config.yaml
num_hidden_layers: 15
num_attention_heads: 4
hidden_act: "gelu"
norm: "layernorm"
rope_fraction: 0.5
qk_norm: false
attn_scale: 0.177
tie_word_embeddings: false
parallel_block: true
learning_rate: 0.00206
warmup_steps: 510
Each number is 128 + 24 x the weight over its row's rms, rounded and kept within 0 to 255. Layers, rows and columns count from 0. Numbers have three digits each. The size before them is the row's rms in percent of the matrix's.

# layer 4 MLP up, 768x192, rms 0.0679, rows 371-477, columns 0-63
096:137134145087125137091146139122117153085112147099135074097091072151112131187120096134157121091120097177130122139103154125100180149173152104135136108131103074134170145133113151120131146120079138
105:129163140127129120137087160170138139131170141118133073151112147103158174134129123122118141128098085174098115108116154137105107143101096082172120156128153116120127125147123135169134154135134103
086:137097181130071082138102144111121118153108132153127128126063118145117116171108139150125108137129142153129126124121140104102068154171099112123138132106132111141126126104161143141111114180081109
092:155193117118079131140091147131100091124144125159078098103116156100137169084124132111093161166149122154120106098131175136170107100108145089133144114111153103121152098104152192119122127127148113
091:136163169103086108155106117145130073165163127141152140180132135106155123138111138135136122137139103154101199174061144148144132136168105111106103137089113131102103155133145141173110148127148110
136:131166111154105158115088112105123126125101150142148155156143110133159145150128136117141157129102083092130135174114136084127045154130123133145110132129150095099129132128135156155089141138085129
095:164115114145099082101154142178158154124173149158136118136132149121137173100168110096110134128138151116067176159084098176116118117134137156163140130126166083118133136198171122130154123125086103
068:134126151130112169114152102151101112117155140108111146109106083116161080140145117119105141095110105147105097129151148092192117114126114126130139138162119167119140115143073145163100147130114138
100:125117127094103126115151128146114132197142134125141141158145113088168107166102124119131136173125115091118109160136152148117120143121144160120152127126176152176103149161126113169158134151149116
088:130159128108106130083130111125129079136143144121119137121109105143112152130103104154130103134138156148138110138083131100148142123159129098138131149156140158180083136120092131117122123134183127
100:127171169087141133138141166115137156143135140131158119145107139103158134125141125154135138137111129120119142152113156091164120152171100156110125199121152145153165086115154129118101148160133101
110:116151118087115099158119104159097147149133180141159125141085105110148149153146145144146130125131123145097132168080157111127096132148094106175155158091150127157111124112164135114095178090088153
140:156139102079118124111112175159106123096100139081162119147095137112104144160178125137139130119114157141158140126145178079115150123086107131138102121093120160187086125146153124057144147147142156
107:113123139098080123151115148136163132111168146135140140107116121135140100146124102129079167144123090138148141104142111128158087105163161157134189097163167135141142130147141167107142131111085111
123:146127160102123111135106133189134171135129115110155142118131159148111139132144134093101173115108151125114141124093134141140077105141126101137118167142162107138106131069127118137125137123128132
092:132153112087142105135119122129122133144097134140140134130155140129169174114121127137165121173110104130123146150096087112141126159140144112127124148121118119106109140124175099161126162121095114
097:121135125112157080154152146140172127107148121150133110140125149134149135172154106094174159109116088095128088161105163122127095123166132087170060143121130154141135118102135179186152144160133144
098:143114144127121119074123126180077120134165177123160111134141115148157136191152121149146118126144144139149152126118135132099133142157151116157136143160148143141124127109127095126115104108095131
082:127108124105137117095118131120111143105167135093083132147151128164170123187099130122121141114127103120121151106091096134110126125119090124112108124115103118179132131110134111146107154113073139
092:097137125119106114104165126111137125144139169142142134116139079164173179130131133098152135154137170116118144153104103169147108143183143101153109125099159154143136127155165118135096165133090068
085:136172161123098115111133143155125154121155147134149152118133131160117165168169150104132174170165153142117117135102118108114135195134149128117109148112111130098154136110169125115139098125125168
114:148141126127151082095111081178107117112092155139147134161143145153166113156118131164174155122131123124139111126127133101189119163147100162141143161100145137143129094114127126118124131155129122
094:098156119143135138138156105119099099080132134136110115104133151141133112133154158137122125108105144136111168110094091074124139196154120129126072137094178093090172094090154119116114146122110150
138:110142138105111120122137117135091129113122125139167112148106098125122115114148172117132139171140128115141165147126180142155105116112090120121126132131139130142083084093178117110117179105067118
111:103116162112157093099153119095114161149151146104105158121145143122156119170192150117144149159117143129098173140149146113116163147095132106138094146122165169130099132139123107105110125155132098
103:130131115117149151116127093180069138101083142176163148107144143133119143126131101096176151114118159140111126104162209111172095085151097133133141137154182094136114134083131140122137106079112128
087:151137108094078131119119098102148105089111145115174120115079139142128135137089179134126121125160130115130113122126108137124141118105091125129120178096152148122147076116094121144114123128096195
116:149160107107144100080153130125102144128137143140169112152139144110124126099145141118135150118143149137102136155121171147123116171123125132160131131151147133149097115121123112115130180155145151
096:132109148137068093165152148106132146131133154140120168111114094156146134121078107128132143150167138123125165130108140088124074154140113143113109122129138139144114135122144095149128127117159125
096:181149140091087115131121121113100142139150140107147098150099134093110129122098163135120168171124116151140117161110167109138133129117177076109091104128155145139139126148124177125103124095114116
119:111153126148157111147107090132159126101131153144163159150167130152197150165182158135138125141096115089101134099103125044146119130137111124143122123119138113098105140103128123121120166120125083
096:157114075133112115119131119100067121128151161156124144100113098144135084128100141131149122139104137109119117113128131123122148164086181093124112173159131094110095107119152181097093119127122134
091:119116153163121131111147158087172168130122160107125088096105137148144114157147144137145145124149096137131101136124108148125166138139104129106136126101125135136107125148151106135139156112135151
088:101145095109086103109162079150061143100111135128113133128143108137098150139140123143154151114125141121101151123123137115118143171139145143130149125084166134135118181140143147146111173108082148
102:147141142158130146160139154171142158131128110137128113139061159124138128128102149132121137122139144186147106134083114107135093106116095118158175124150112110122148140128145152142086129094132146
090:136154156112159114171123177151100101147137172121176115082130130160084136125135117140114139132106145132124114165088145124127146107081119135160093119130164146126147135083137052147106115096140117
084:156111130080135087087121170141182169155125141149131135145127098135109119128138144168127085131132124084137117133163129118149137158100136122136133122126143094102108182147176186172138120165110120
115:116155123086146131125146134150145150160119159116131114097152108156208137157128110131125154135121109122121101108120118147156098158071143129172088159094156120153102151160125153141128150147115103
082:092134164119071163118135107127113103136150131139173087158144161137149111147128148115165119200158135112123121150121162094129092140115128132142088166124136145138103125132086140156116137136134146
085:140118140121123077133143122173080128106149133129092120092127151142127139144172098117083127176138143123114104148130161097114123136109136093128137167102110097148145119061135146111146126126093125
100:123168127157108172138134110099152129133127149131126147122162158090166180113141140129139128083156129093133134150153115139133133143166166147150139120113159112121154109138174160179145203115121097
105:090123132122125099116134130157105129097101135127113111114082199137100133141142133145179141141122143138115140107146151129126134157147106118160078202122114096170113123164118123080098151089108146
104:089179132137141094135139118144121120166152111157136148122109153103134091157118096149103149146155158147103138143135123126149112117124141138119140133117098151094148118100134136097143123114114117
082:120156149111152110133144118152122090110156102109183155139125101156170107116084178136118154129170105160139149097126147130038128117145102150138127160081128157122157132061131128093141097116110153
128:160204139109122076152175149149122163145141141125132121128081128142127175142140129140105130143134126152127134116089136152126116162108136124106106157105137090121121122111131132137112156128139148
120:146139170136103102124154132115103099086128121112117125144100103125066184146142128111116155142137147177113129127158113135147123111106067119129149133127155130139074120150160171156117145135125136
085:108171189139151172143150121128101146138191127123097119098108148168097157120145109132122129132111135135147118158143172124121104116131089116207125163086126136124146086124111143075134135139112156
104:155136096107163140135121093171137116104106121119152152130115120168111112114168109138152119124125159122128148120158148119139115106154115136139146150127151127142125124116147165120133147106138106
099:114100131129166120181107130144122160144140116193166143135145113153095131127124084156146117144156135101129165157150112120161112164133122123142130139153138133149128099114160130114084136090102124
100:124111126155139104122143144108121145142117132134128136094109105107127144107088150113072105196158112060167106158099137121134141114063115086128176067105142138158084100174173116124129157124084165
096:166166145118136154144094097117180112118100121099113130163108122071123100181137139102105089136138125152119175102131099073161145106132091126126127195108126150099149144146142149154158184103127119
092:137142095091112193158125100131140111147125140128124101133178124144148122083130108178154117144102115141128144155129118118176116158108117122138086128123159115121145168063185138115135128141095134
108:129117142121093110123067138115116168127136147120141097113123177098121113113133142146151133079110105162128120060095133139109131153139113152137150171131139125133176062105121149119124153150136144
125:119152180122123142106132155167141142117104188131118143134142133081179099137129157165163113134162123094129193163104137124172136128127082142122128151123152117110107096120129122112153161128072128
115:133140110077123158088122091126123154111144118116138101159172111124132140122137118118110144184129102122124152187113121086118115102187141119139120177111149146111179090129148135125121148059104126
096:127087120085064087125143145108128167121155152142125123110132147109117191111153063138114155148132116114103182147118127137145123106125111152112105127168117120126168079112144099114119143113083132
115:127107124103144137099097096154104144138103150124153111097085106143104144159137147140119113139105098129134140135087152104114111181108098085157183164131167142131128110121169131102090172091130156
088:071162138133089165111165128156091107183122133135111160131108148168135151109150136142147149096113160138104120147128137093155110116127126148137111149141151138130163179131126124159154130118134111
092:119099135116145131095126096094074118138138147131130165133124134168137136113099092111135115130143121141149112151108171144139111130143108113136189100097155135147112132156109114084111126149134143
101:133141161102146159138117107132138152139131093130199141109127065135150135143144160126126135160141126123128133140104153111103135119156108163119090143187124160129141110128105144132117124156120142
096:115090105144104119109155129110138158120156148132128153091078147110089127125115153152124142144072153126077152104101160100095121120111071114161136153141103173149082175131148177109122134097137116
088:162117142132142103158140104124144144145149154083165128120150082146142110105171118117105145127089155148125100137149149147130121119132117087137141153136156135098151183135130166150128123093119115
072:149102140103079125103090138165174136164131139147118124135133070110155147120133103141143130194122143109104156167110198152128127096118136155133151151150141101143153139149129082140145132113105136
072:144127123117101101171090122098128107164116150174139149165112092161101169096173148165140135113137139096109128132114158144105129136179123110119160128122125147166088111151137144115105117104138149
094:146133137104101136147120069105110161172121140132127103184148083121150145115139135137107130118151140075161132107123132164126132150132094085143115117135099058115143153117184163142139173116105131
095:099176101105101106137123177143095153179170122175110127128148074112069139179128128148153170080137116146117120137116171177158136171115122137122161130113168097122139119139131177103108150132127150
133:121143147130128111134112083158121114099123153149099158176125079117129107154125141173134158126100121082135152185130123075169125164169092108141158150125124128138145136150131111146126153093113108
089:126119132147096145157157115141105089145127140171168113134130102107150148103130070114175125115157148141123131111082062161110127131146161125128110112147116173138111082111165127089117141132084092
092:134106126116118131117123099151131063082129126165133101106121120107149136128133120089096145184204145130105152150157100145149149110139134133141107151154125132097103128153168158137112164134156098
113:152134134131147101126125100142122125132090126151144126135134087139128109148182130132150143215156135171137156119142108131121117137142090117156158126176102143166080110112133108123116122148070100
091:117151121124112114130171086119139127115144158111156154139136114145140083138160080136103108158112136182155137103133167115134140106126181085146142102168131112158141127110150144148130150129099096
102:190133140134092106148103110156086134097140098155165087166140117084126136143147142132150125126159137161107183162128120137167128138144132144102127098124143147116150112134156137115118128098127168
089:126138110102136100121119124131113183099169148095114132078143170131140114133158117155104155156128110108129150118134130134140098132131096120138121185101122114139150140110110135111156123130136133
091:116098125114117124121107141173144131141104152140121106141110147134136129134149137095180197118102120119109123132106110123138122137138162114113130152164116137131124163114124122108140142136082085
092:107103121110124107109102122127084142131092140153161188160110124112123140155101103123150148129093137157120155110125126095151075095134137135152168128134131111168121094135150148092130121100134140
091:146150157140112112157143146146106118184138120170141137126082074097119125177091126107130123121109144148119114126126138141133106156111102122152176137092147132170125110133115125128182118124087101
095:122138181143135094130127116120143096135169124105144141103128133172120071152115148154146123169118143138119109129105127133069130111144135127141142115112144128156118104162178129155147171142139078
087:136121121095128137112134141163107120128117173133144125107089128153104116187129127080169106160166125178123147090099101090102096101169127134147122128154108113138139167103190122138136134160094109
088:113138144130116139100149130148084097103130125133162163081104092121193127101132181111128133165147138190139125103121166092139163150151156154130122143131137122129149171128121134132112128108144123
083:109130126160087151098128117123086089148109118121141104146136093139123166092133135138143117182173145151098147117133107137115153111163112125133148135129092141171088142107178129130107129170138141
116:118149156094130069133138122125114127106139099123100138149117137175145138125130161145128192089107152133128130163098100154147109096126132164130150147114163136150068106110176151099120138124159118
083:112058130131060100110097124145179127190126127169155115119088109117108132131141149133162158162139110148106160153109140152121125160168097122139127123099153110142104123147147145120139133157119134
102:162128101119089119105120103140136081156166131112131086149134141121141148151149126171149122126171108177094119132113143137140126111135143109146134131132158094174163130126140125143144119165093090
126:145123189127106155103084116123128152154108173150153144126128066141170125178167169171122166144162100135135116127114098038178084145136132157137122147132143123108134151124112110137150083124103144
082:149148137101136163174133113184123127147140145128117128128097124152141119144125124089166117107156090122132166118119131135096099153120113091123145174172136114151140127086143090160135113128116082
099:104105170128124117094136099129096120153131180081112124095130158127127160164112141128114108097123142129113127157122117116134135134156161108126140121136129105132123127068159106113116121102134119
123:129169128069127111148123135158089164108127166146100144132115125121099179152142151141133155132132143124099137171110107113136124149122093108185157165091160137173114093106158159131102158090125130
106:115148140146145129098073147128105109101117147118143116147123106115155098143136133164129153159122120145102134113118161141168132137133118116171155163122194136181136124148160115134136153115107120
101:149171133144082101150118110118127115127137154083120044147096133141128133148085118119098132123141136166116125112125152073152128125116129136130116166117088151135105130095131120094115168116126128
078:115161132149137142140114138096100110118095116080124134089090136124114169186164178120126127167171126161096121095115151138081140142165118102142158099123126141121123143129160133081099141130132106
106:054131112105058133153106113136111127141133124153145162129146145112150128139156121096140155153133148112150120143126164133132120183133099149105108186144157134123104127110144089104126160116116131
108:090134164173131158116111145171142155113116166152150113110146116116112133129138142141155127178161120110107127163133133116140083129104154088151181143131164136127154163162136111129088104109099132
107:113155146130149128154104148094136160128091135129162129152131104106146153123168146167103115160104096130120131181151144102132067195128127115120116171136148127134134061089176144094113147152116130
116:137152155134177139166110085115151143125106132147177103113147135128150107114142121149185164147153132120106107150124071080184102126124136142122118138114126107127120147107118122127091140147085123
105:115119170127127160129120152116149116149120163081124106116143186131142139155139142115146132105110128105109131129121139151130140162149142135095106111089170127117108100105092135099139118111089112
102:122159162129120104181145123141142169124138117140156136144113074092143134122150119166113126142131127096156055194121127120133142164170159123118101110140157118127108118101132129112115174111163180
096:117117113131101133107114121140170140136171131144142123144136110088150157106153143115141134179153064095131146145117132130116152124117150134154134106151133071112135093131126148067120143115142140
097:113102154181097160110133150145121128127131114160102158104119128134106172119144126146101152140130106160103114124087181136090127135128090124158176110138164156113099157139134139125118096138131113
073:084123120158148116130140109134143112176121124136136129109138149147122176121155075174112132134154138105101169131127095126095111119121106137176152130100147131115131131141185154093165129110110154
108:133127142107173122103124118127050135130137125126159158110136127120106100159133135139117137116121166092091109132098141146143108094179147120119136126080169075152129144107169117145116147104108129
101:159159183122149120142142159160130090117136124123134116117110117080182086144122177181112132147127144135117120136144140090156122122154145160096157149157117120139084084103150115088152151145109128
087:160145197113110120073104144132136164179149161102142121102138115150188092121084167160097109109103134087107107133129105105133177088171135141128066110139131152140152154101130118123090116143145176
126:098137141081101123125126111153112193118121165166154120119126119106182125151118139110128148141151098130131111152067146123140124114110098117158124138116165094185091138124148126091100172096132137
097:120139123109103128143161128100131159111126111132129158094110118137142108095101159123158143137131145158096145152135167124119135133120132165132152133134166094161112088158174124138109121132134128
098:155062127143130117090110114141132147137143134116115149140128130158148109149162162093096126189136121100142125073124158126127132121123127113124082141173132126120139072102126109139067141152096166
093:129176143146092129167111098145119152162127136083139096120142126172147144115165131128125112113137154104145174146122155133125159113128140126104103152120082133105154122113171107173149094114148186
092:126155091112109121138124104158102146138119144145178111107103135116125139121108110141135112129101111150134121105133183118124124180120127106087159136150148131157096177153143082106143152133136101
# layer 4 MLP down (transposed), 768x192, rms 0.0467, rows 371-477, columns 0-63
101:128133101170125116143089126132133121172165117140126173134179165121143114083125162121110115146115170096104128120130103145159071106102116160133141173103170180111109121145145104137110140129184130
103:126090095117132125120170098089139138140093117125132182103139101139089079114140159126153127130144166083146146138138108103125132090145153146093144132131100146128112128110157125114133107114109147
082:134159091142191184110151109134135119082141131114131116155178140113140140108142114108152136124128120120138124126117119129149179103106158126129112092144138148116130141146106122121148158078162151
089:112056137117179131120164132119180182125139144087166140157157122183097097181142116159168102093099151094150154145084079114093155156147123146128135151136109151118096142141113076136129133133126118
096:113112107143162136118140106111137186086099126114111128094109130146114144111126108134118134113122132104143070083182102112086133121104145128161149132153140108170127078114117135097149114089092135
142:149135153091150112140130153142073167137089129114149084131101153118106135087114137131121119134120186106164133105114119115122215108119091128117153154115121151118111140133125127103157059117169151
101:107155144100130160165099112081080123123083105101133142144116097140128096145082119156127101126137102114206087115142155089152122114114144094123106131126101158146107114069116127129095140121179141
067:116136112109154098140111159100135144125082110152148127132153170151096159113109134139158119165146148127128155121096110154064147122143149134136135138088134097131122154122184102100174122120144110
096:126135124175131105099113105113121147072095128136144125096122146155066130112138129146124109110141125142123137097128129137157144114135140117146090126114084133073129114089158151109107109137089110
084:137088136154135128185154121110118159108117127139157117147133148127154111129142131103132144143119095105122160111167119148089103141101139169111135103120134116084146102145172131134127137134076132
096:151080098162117111136113105133124093105118099125103130116129130150093111150122130096131126135114100100113125114158105164074143119108175116156133077118096136145103167138141136125147086095147130
120:116152126098131118143122096150105136140127171132143127139090114131146143158156138150146132137134120144114124150087157121142102130143109099186152136097153119160111115103164125112098165086095153
129:162145112148148120108118038131143148156099096161114140155125137142118139133115136119134160157136110112140083173085114124122085121138121150125121135134150113128098134130120138152093100137097096
090:149126110140158121105119100132096141159099104133112121134156137110093142096137156156166091131143144144123140137110101100105158142126098098125060163131104120117092127110108055144097147136153129
101:113154082142104135086166122079110098134099133119099096150091117120149119153120132118140116159115108152083159104140108076117160149113134133137151111100081135156145099136160163099122128131106108
097:130102168170107135131140131116138137107161127116120133125096126120094098167151154103096121094131148134128107088162153146110121098127098118164141142115147147163123101130103148094112079110161138
094:140123148133097143112121120133118130127101111119128141125116097112087141100130157162096088161152153144094156073126075164154157143093116143081176140139094076136117133142112071097111100085122105
105:120168115131127110158148108090167136130110073153112129104114127085096130060085133112110117119128113098106124142145122120152104108107105150100118130105133108103130116140159154153145168147109110
079:132162115144126128172140129133130121139074130162166108105117123092108144062158116094152127140108150116133090143130160135147130125142163133162148155134135146100130122136129135111143093140169114
099:161148110148152138140090132162110147131120087128129124134121162093094082126138129157109098123114057124155126105137149088105154120079143143127142131139092109141114105100149136117171092122152156
084:120099114119155154157128104107109119128101127135098095126099131095141086120114105163112086092103122092129145106134125144125130086141130125150141118131141113148100117132081128135096164144133064
087:140121090132097102148146129139149136125112107139110162128132150153103150116133121086118118157153124121111128176125129127095151114118134090076081119089110129103071138121144142115125092130093119
092:157117123128127137122084138169143171174119139137147144138118111087146129124106083131148137156147105104154087143159129178140106083121139137129156121160079155140086149167123144125139131143120086
121:147160106115100125140160096113124144135106111128114115177126119114124131117126129123136112124158130135103123172102179136106106126106092140102149181135144112123091111141168142130127150096101098
116:146109106152105146159108140148149094086100128145183095148105132127130137094063119130121098113141107104165102106114099118172098126151143132137139099098086091161150112128135160141134113115134173
127:114132162143130124151121166080177115160169124080107099136110090103133108119119148174096084151137094130143137158104058147086168169115143129147124122109078181120142124172129107121110159169154132
090:107113148158166112130149158151094149164161106126069126133176139116127136111162075109151147114105107132111148121120142140122120142151169106135147087154100103132107172145148142123134131128170063
093:128085114127131132155089155135153114086136115103126101123167127142153159176091133130112114135158151172118133127126086085125182112118134109099101098115153134128115109157144142102116066102131134
109:136139099123166178098111097150117120145128095126134076139139145106107120107169149137120132109069089122136091147149121151126176099122149113120143144113106109126132123122130164103115127130111140
103:072098111175162140141134161137164127122092099129106150098154136155145115151150099156124081087155128103135121117139096176103130126150114162146169136133106100138116118100144074118142134165145137
099:124115129111106109140148136157120129158097141127119137156110082141105088125137103121168107116139142164123108158137145150158117154123152098134142130156139119164141154142144130114127092159140135
107:109137158107128130146123109128168125119092106098145106138132160112128195141183132125114138098148136139122143155150128141143106118158086173146154076108108164139151157133122054177154126142114121
093:135144118059166116150117109169099102129113089130153162160149097135115143104128122126082125132092150123124152134132142114129078111128146151166123132139117130099148134108101154131122122131104119
082:166088137159157147157118168099180120158134125129144128133106144140143113118137133101097110138124115146145121137134136127140108103107137134141108156173076119123133063130111089134153077130184106
109:123134125097115113108093078101113106119141150121153144141195113145113125115163115147124129131131140090111150112145130142126148129113159132110072139115127138142098096123124118108148148138119106
091:137100097122087146087137068107156152114102083137092157171115135076154130138141139140124124139142123130123123081158120138108091167168114121099152137117105105129098126172139183123134162168109140
092:108149119186120147168129080113089084112124117112125130104124142126155133132128104094122159127133129184125132136093125134102115094162103125111112132149119163156161089112089082093146128085143140
097:117093158157127124154149143125126119134128137126129175120126116117094094125159164125122107131138164118093174133148179119084162113149132137138166136130051147108100145072139102136104104147112162
082:157129111142174099128120144145134160120108160120087171090098102113130132094116109150087127080127117129116137119148079161123178096145116114121134106134125119113136134124178118095143112123126102
090:123145101139146180128116133087142144170104143125148135144131092109133108130089128142175133083134121128152165112104099138149142125124103163153108101150160168106104143199124103128106113147163127
099:146091097070127078110123129168110146138136100122121113134103119161085071179103088137124115146111099188132142111118135108115104123128117138140135148130086155133098133135087107065106076153116141
096:133123123091105142122146138113137109141164109094137195143158077141156139139099117100087111094123148124120096171107110140102105080115149136134124080150126136069116136112164136175132096160151068
107:156108147114106146126115165109120141121096185088131116126141120138141181101119160140146112116126123105152140100113162125102115149128105115115113120130155107153100151137129135153131136152131116
080:156115106153105140093119151111134168148111166151086093105112152100101153150152095128120122126104156096101120143093119138209129149115167125134115105167118096138100126181143119171108171162138099
109:120075137136132137091125151126153107137113118107146123105140123151155140172133167109142141109119113106122123121135194106102119119100147143178143152132079145120155109144122096114137110119149134
091:105169100123115157119128173113134145201131156111124099145142123116169111132117133125142112090121091107153111138104165108112125152133156164135105114121087153154179179092096086120155142132137082
092:151103088123101088130085145134160119126062140140165137154149112093152112151100150121142115127132120131119147109096081109155143128117147148053129126163148100118112161116172123158105114100137103
114:112128163134102135149115175106118161162129148118134103117132148080141139157093160134099113133120110140122119142117104131130144143090116105129119128111116148099119143150133109118093115130112169
115:131151114130074150073134110127132108118122158088089105118110143098154116116129151094111153104098124163119095103105135127096147080127140127125126122091143126116126145136103112141157113159176132
106:110162131099132146115103109142116129127133115135140112138156153153111088163141115136182150068111158196107141104173110114137114123174142145109080181140110120098178163094096138116136088130156094
118:097078110116123099115161167128069139153154136163145134093160134169140149090132122156153165119130131106130087161127161172088098160135152116121134070153150107133125125114113105116087090166123144
095:124111141165135077097124140127128124128096128147118129106076121125115159161117134054123154130133150096150097108129166142115126128130112093132140135123102139140132076163089112152125164099155116
104:126128133162122126153156097134112099139098125129126145140159111138122139153154137124110120181143136090129164182151091126157112094110132134114081124123107141125082207154161134114125099107135109
125:099088126128140145112156109128120102139174086119119126141066132146105158096131090072115112139143117119134142095147115133090120139131132147115160139158146155144145096096158132111088108122145158
095:114107148154112110127124136114144144131150156150117165082101105144125100143122132141120119115122164140132148093131104164141149164119109120093121107119111094121096178109112108136110124148126114
108:140173136177176148132103112149125081161117097127115145142120087130126075131118174110133126103125114124150093114143124118106126147134133100147131137098148140131090176129111161138134100139186112
122:142117127087142120107113103139098134131075148131131136138082129132105175178127147160113118141112109116134132157104159151114095132110105097167185142108145126173122119093146128102095168090124155
098:163083121104156098136100128108157155078138145117155098113144118096105105150134118114123111152150105117155155106124119169096158150128142115123161110088094124140099093140135130096114135126116118
090:125131134154093140149127146159175141110130104119114095111126122100121137143149168140138162122121140124095132150142090103106128112125147159132084142172105130096155121100154178178130114122114132
109:136134100154099081108131142127114118122118173138089109142115193128080131112116122132138140109127147138130132122157103165145110122098141089135167133062122092124115156131151101140144129102134130
108:136154152075134132148109107146131084133082100127126114150191109166149122132166091102140113104177086131179113164168105125167147134155169155099131125116148108110157109124113079149132133174127130
084:105140109111112138118124146144125091129088094148099156139101175126107134176096132158136119141156110107135163111113126121141132145142143171128129097123108137159091087120142103100137161149120148
072:116149125157161141146160124107096119087115134101156130139131186159096111137115149123123122062132117158155106093137069086127109182147114095125116099109134141129100137106152169135117124128149100
065:121119122160143148087150132153108145080137100111127111106148159119137101147074114110131116129113110174154124141123105123160130108100150130157106114123157103111171148098136128153140139122114092
099:134107119174133126094143154158125117097131131139127163074090177127107118152117110116148123169102101187090125162141133097131121131152159155129152137123170189144122116136095106109123084133140134
079:161080168120136136124108120131148131094129141105160127136136197149176137089140125123105123187119142125113160142130110101086135073125123103126091128139071125136101160090143104172116136110099106
094:140106121138122096121116092169112144136079168156124153137137129164147128142092125143121157120127147143142138120131147116154138120160132072129164125092154145160128111128098119102129111085143151
090:138127097102140106120111149114144170106145117091092144126141146159112108147135183147085135149109101119115132143164194116158113129120105124130159149105135098111156179134104129164134098126147164
104:122162142144106114142137132095126215178140151107118155151136146139118118133111126148154103090081115117151100110091148101089122132127123106128149099098123110163135127114102101128149081118090142
124:093125115101128144125117145114135108136144160096110126121130141141119132110078086111116117052098114092110120139096120121149144114163173131111105122077154106097186141141139137129144151106168150
096:140114125122142139133094162136110130160112113148095099117112114111098159147104177128145149092144129101097097163108103151126128162151093176102140159099130137107118143122113120110148113128112175
098:076121080149164159122158129116146155162122177112102185099139129136125134121130096117121121135141111104127101122119155125107111135128137146147159154120126118114104147137109125165128142150116097
076:131119146161125126108144116129121080152090114160147101184128085132127151116113148084155123107128118145112123150135109108122173137144161129135135108161153136136122124135154128140102112126104116
092:157165124152134149129147149088107130108138092123143148116139108114112131109130123176077082123157126150154147124111149133132142123123105120146133104094155115132136077117131119133124130100166154
090:160145129170111143136127110141140104097128121112122035102144137150098123096143176120127115121151106101163093150106136155102174155133129119123096102117142175102132136100121118149140146141156115
091:102098129111127152096113120108150185082102132098104149131162181135157135087137134137149142144143119102130132136117108118112149098132148132149101140162124128090145140117157129122079118124153163
099:129111096080138148125127150155112145118112145157114127152118138100115198108140102125140136108142114122150122133147113135198126147116127135129115150149115147118139164091069129101114085108093189
087:118145110172147116116134115097122131141132080133112145150153115083147126078131120155103143071104123071142109160153150164138153160103145115131128132111153130120110100145082134133120125094151128
094:132125116131137129159116113125168173152138146130109122170156179133095127147112091156126120091107118069104136147123094166126087129101111094134131099110134137122103094138152121126168146151109122
077:141114142090168108151129141142157151105118151119112117121133195138152073154124127132091119102103103115146123130111139119152098152120139125131103122139188105083146106137093137146159139099114108
089:101115118090102158132134145119160162101119154101141116111148141103111134158138123105151109170159127121125149083144118094119114141180139088099119126166126077122154136143112118140112132121124154
088:148198136114196151136151130126101127061109139093118148142178154168145122127104106114108101103130145106164100113139124101122112087110156118106138137166107131132142129092135102156124120100123100
103:100139153137154109154135109101112162113093118134153164102127116141122114129137142110110124135096148076163119153125123131115127146097125123128104132118117181091113149143131150109137152087137158
090:147146096145148093176131129161147107115064108130140148152130150121129133141081109120137118163111161169112125135105138169085167103094124136158132104120140171123111098128151137089118106112131150
084:116118109144114099084132144075138118108113125149158135130166128100108138097133129160105139156102162149121093140128136126145147100156144159126118097071144138099132137178119168093125159122127156
100:142143070125134128153097155139155157108144085196139135137097097124123121084153104111141117165122119121136137083120151120119109136089079150126134138126125159113124133158101166140135157145117153
084:124175114114130129150134099171110120154106160175120143144096096133119127132139155166138103123123122140126140149114136103159126121144135099170163131107149098132124112114169133124117139097116131
128:120109122130115127150185121111149140169154141140130152122147145136122149126131149085147089112149165102140132182148108119086141123127143130103111104118083117095121132123126133104113120159112165
103:128072115102173137135138131110126134148135094174156212112143134127142132124171138129168135140109124084134132132128113167107140143150151132109150089159153118113145115149122155160129073123126124
069:148111122108142096120149136150157118131155134178129100141161115133159108085123095156129141111084129076148125156121102134175113115122147148122095137132147102146130117122108132169128109112122146
102:185137138158168108114141153107108161093138104106141118125096105149108124132098125156133118095081091163108136132112101106125168103141148096121145103129125123164144129140125124149153090123128115
093:132134113089103130120110098131111111151151116093111128182144108098130122134104111133097134099117158147152134089105099102091145150143114160143104103170141117109122102092104096139162140127105134
102:177136116126108131127155108158120127120108120116112104117114151166133146121082133077159157089137156099122115061092124131163190090099097160159136101129093146160097148142090109165121068089145124
129:153115103110104097093133182137120103153103159107128141157134141151140162139095119122096114105106106116136119087141181148067175156139111099156191127138111146138156129143142133142144100105168139
104:142152105133124099129143090128098124113162092136130132157106098137133123121127129151118132144118121140118125119100091132140116109094115133174157145141071150151145154116159114152109174173147120
107:099123099100130139097091136112107091163090131111093112080115175147117145138125134115158154114110105143103168067106122147100123121106106143149173173118082158128154163139102133145134077137097090
094:138161152128125109129128117137081143106114116144114136104117146159079098145142124141127093099111205166136130115143102142134086134123104139104110144126126188116139146127156119193136102131085134
102:132154103050166097174122111108151141105138143099155102158127110131129093138117140133150108112135157103148146169160094125162111120147171120112080150108096109149127101113142118130120169118143138
069:192136139103108142113113153126121168063137132108128128134114106108140093130121163074124133114109115152150105133116159138157132151120135154092094144149108127141127110095090105171089134131144098
120:123135115147090128152128137139172128147117147129118103143125095132139149127114136135147116131128078148161161140135099095098160174103106130151135127162074182117106109148106159094126113137183128
111:098085075111126138130128092102117176137116138124125151138155137148083174108115075069147123103123096108143112135101115160100145123120103117127094138108162146139163143123094148136104101105160131
095:079127075144155123161157106142128098098101105173116148155128131096074155128143110099141128132128128159154150126119130147105074159089114126129195141101140120123127108160126140137166144106114086
088:142134165106111131130144096133089118096088199134144140150124135116130125138104127130191132089149136132117143159126071122125160123143127102151146115100145129141106116135155119084083164070122144
101:149112148153140128124083122132125085118098129141119088154146142127106134155141117117094141144121106103150122104140089098157111120128125094114094127133093161102131139120087124127141142133121151
114:103192129125124113144140131122096125123113117128131113128126121089092137118092101185167125057126137175109133173126098107121127132122132144136176114091104130132107181153149140125187110081152097
099:121095105116162132118137150121137101090125107174096157136091130103122120146096114119114114104130115147084103109137114122127100141121115137181135111134169136145079158144109179094098184156124102
086:156122170143118137106123139108140119122150114117088129140150125159128115119155158105140123157161165126106151153105093138109172085139164138194093160123095128080163093124116182143128093116109148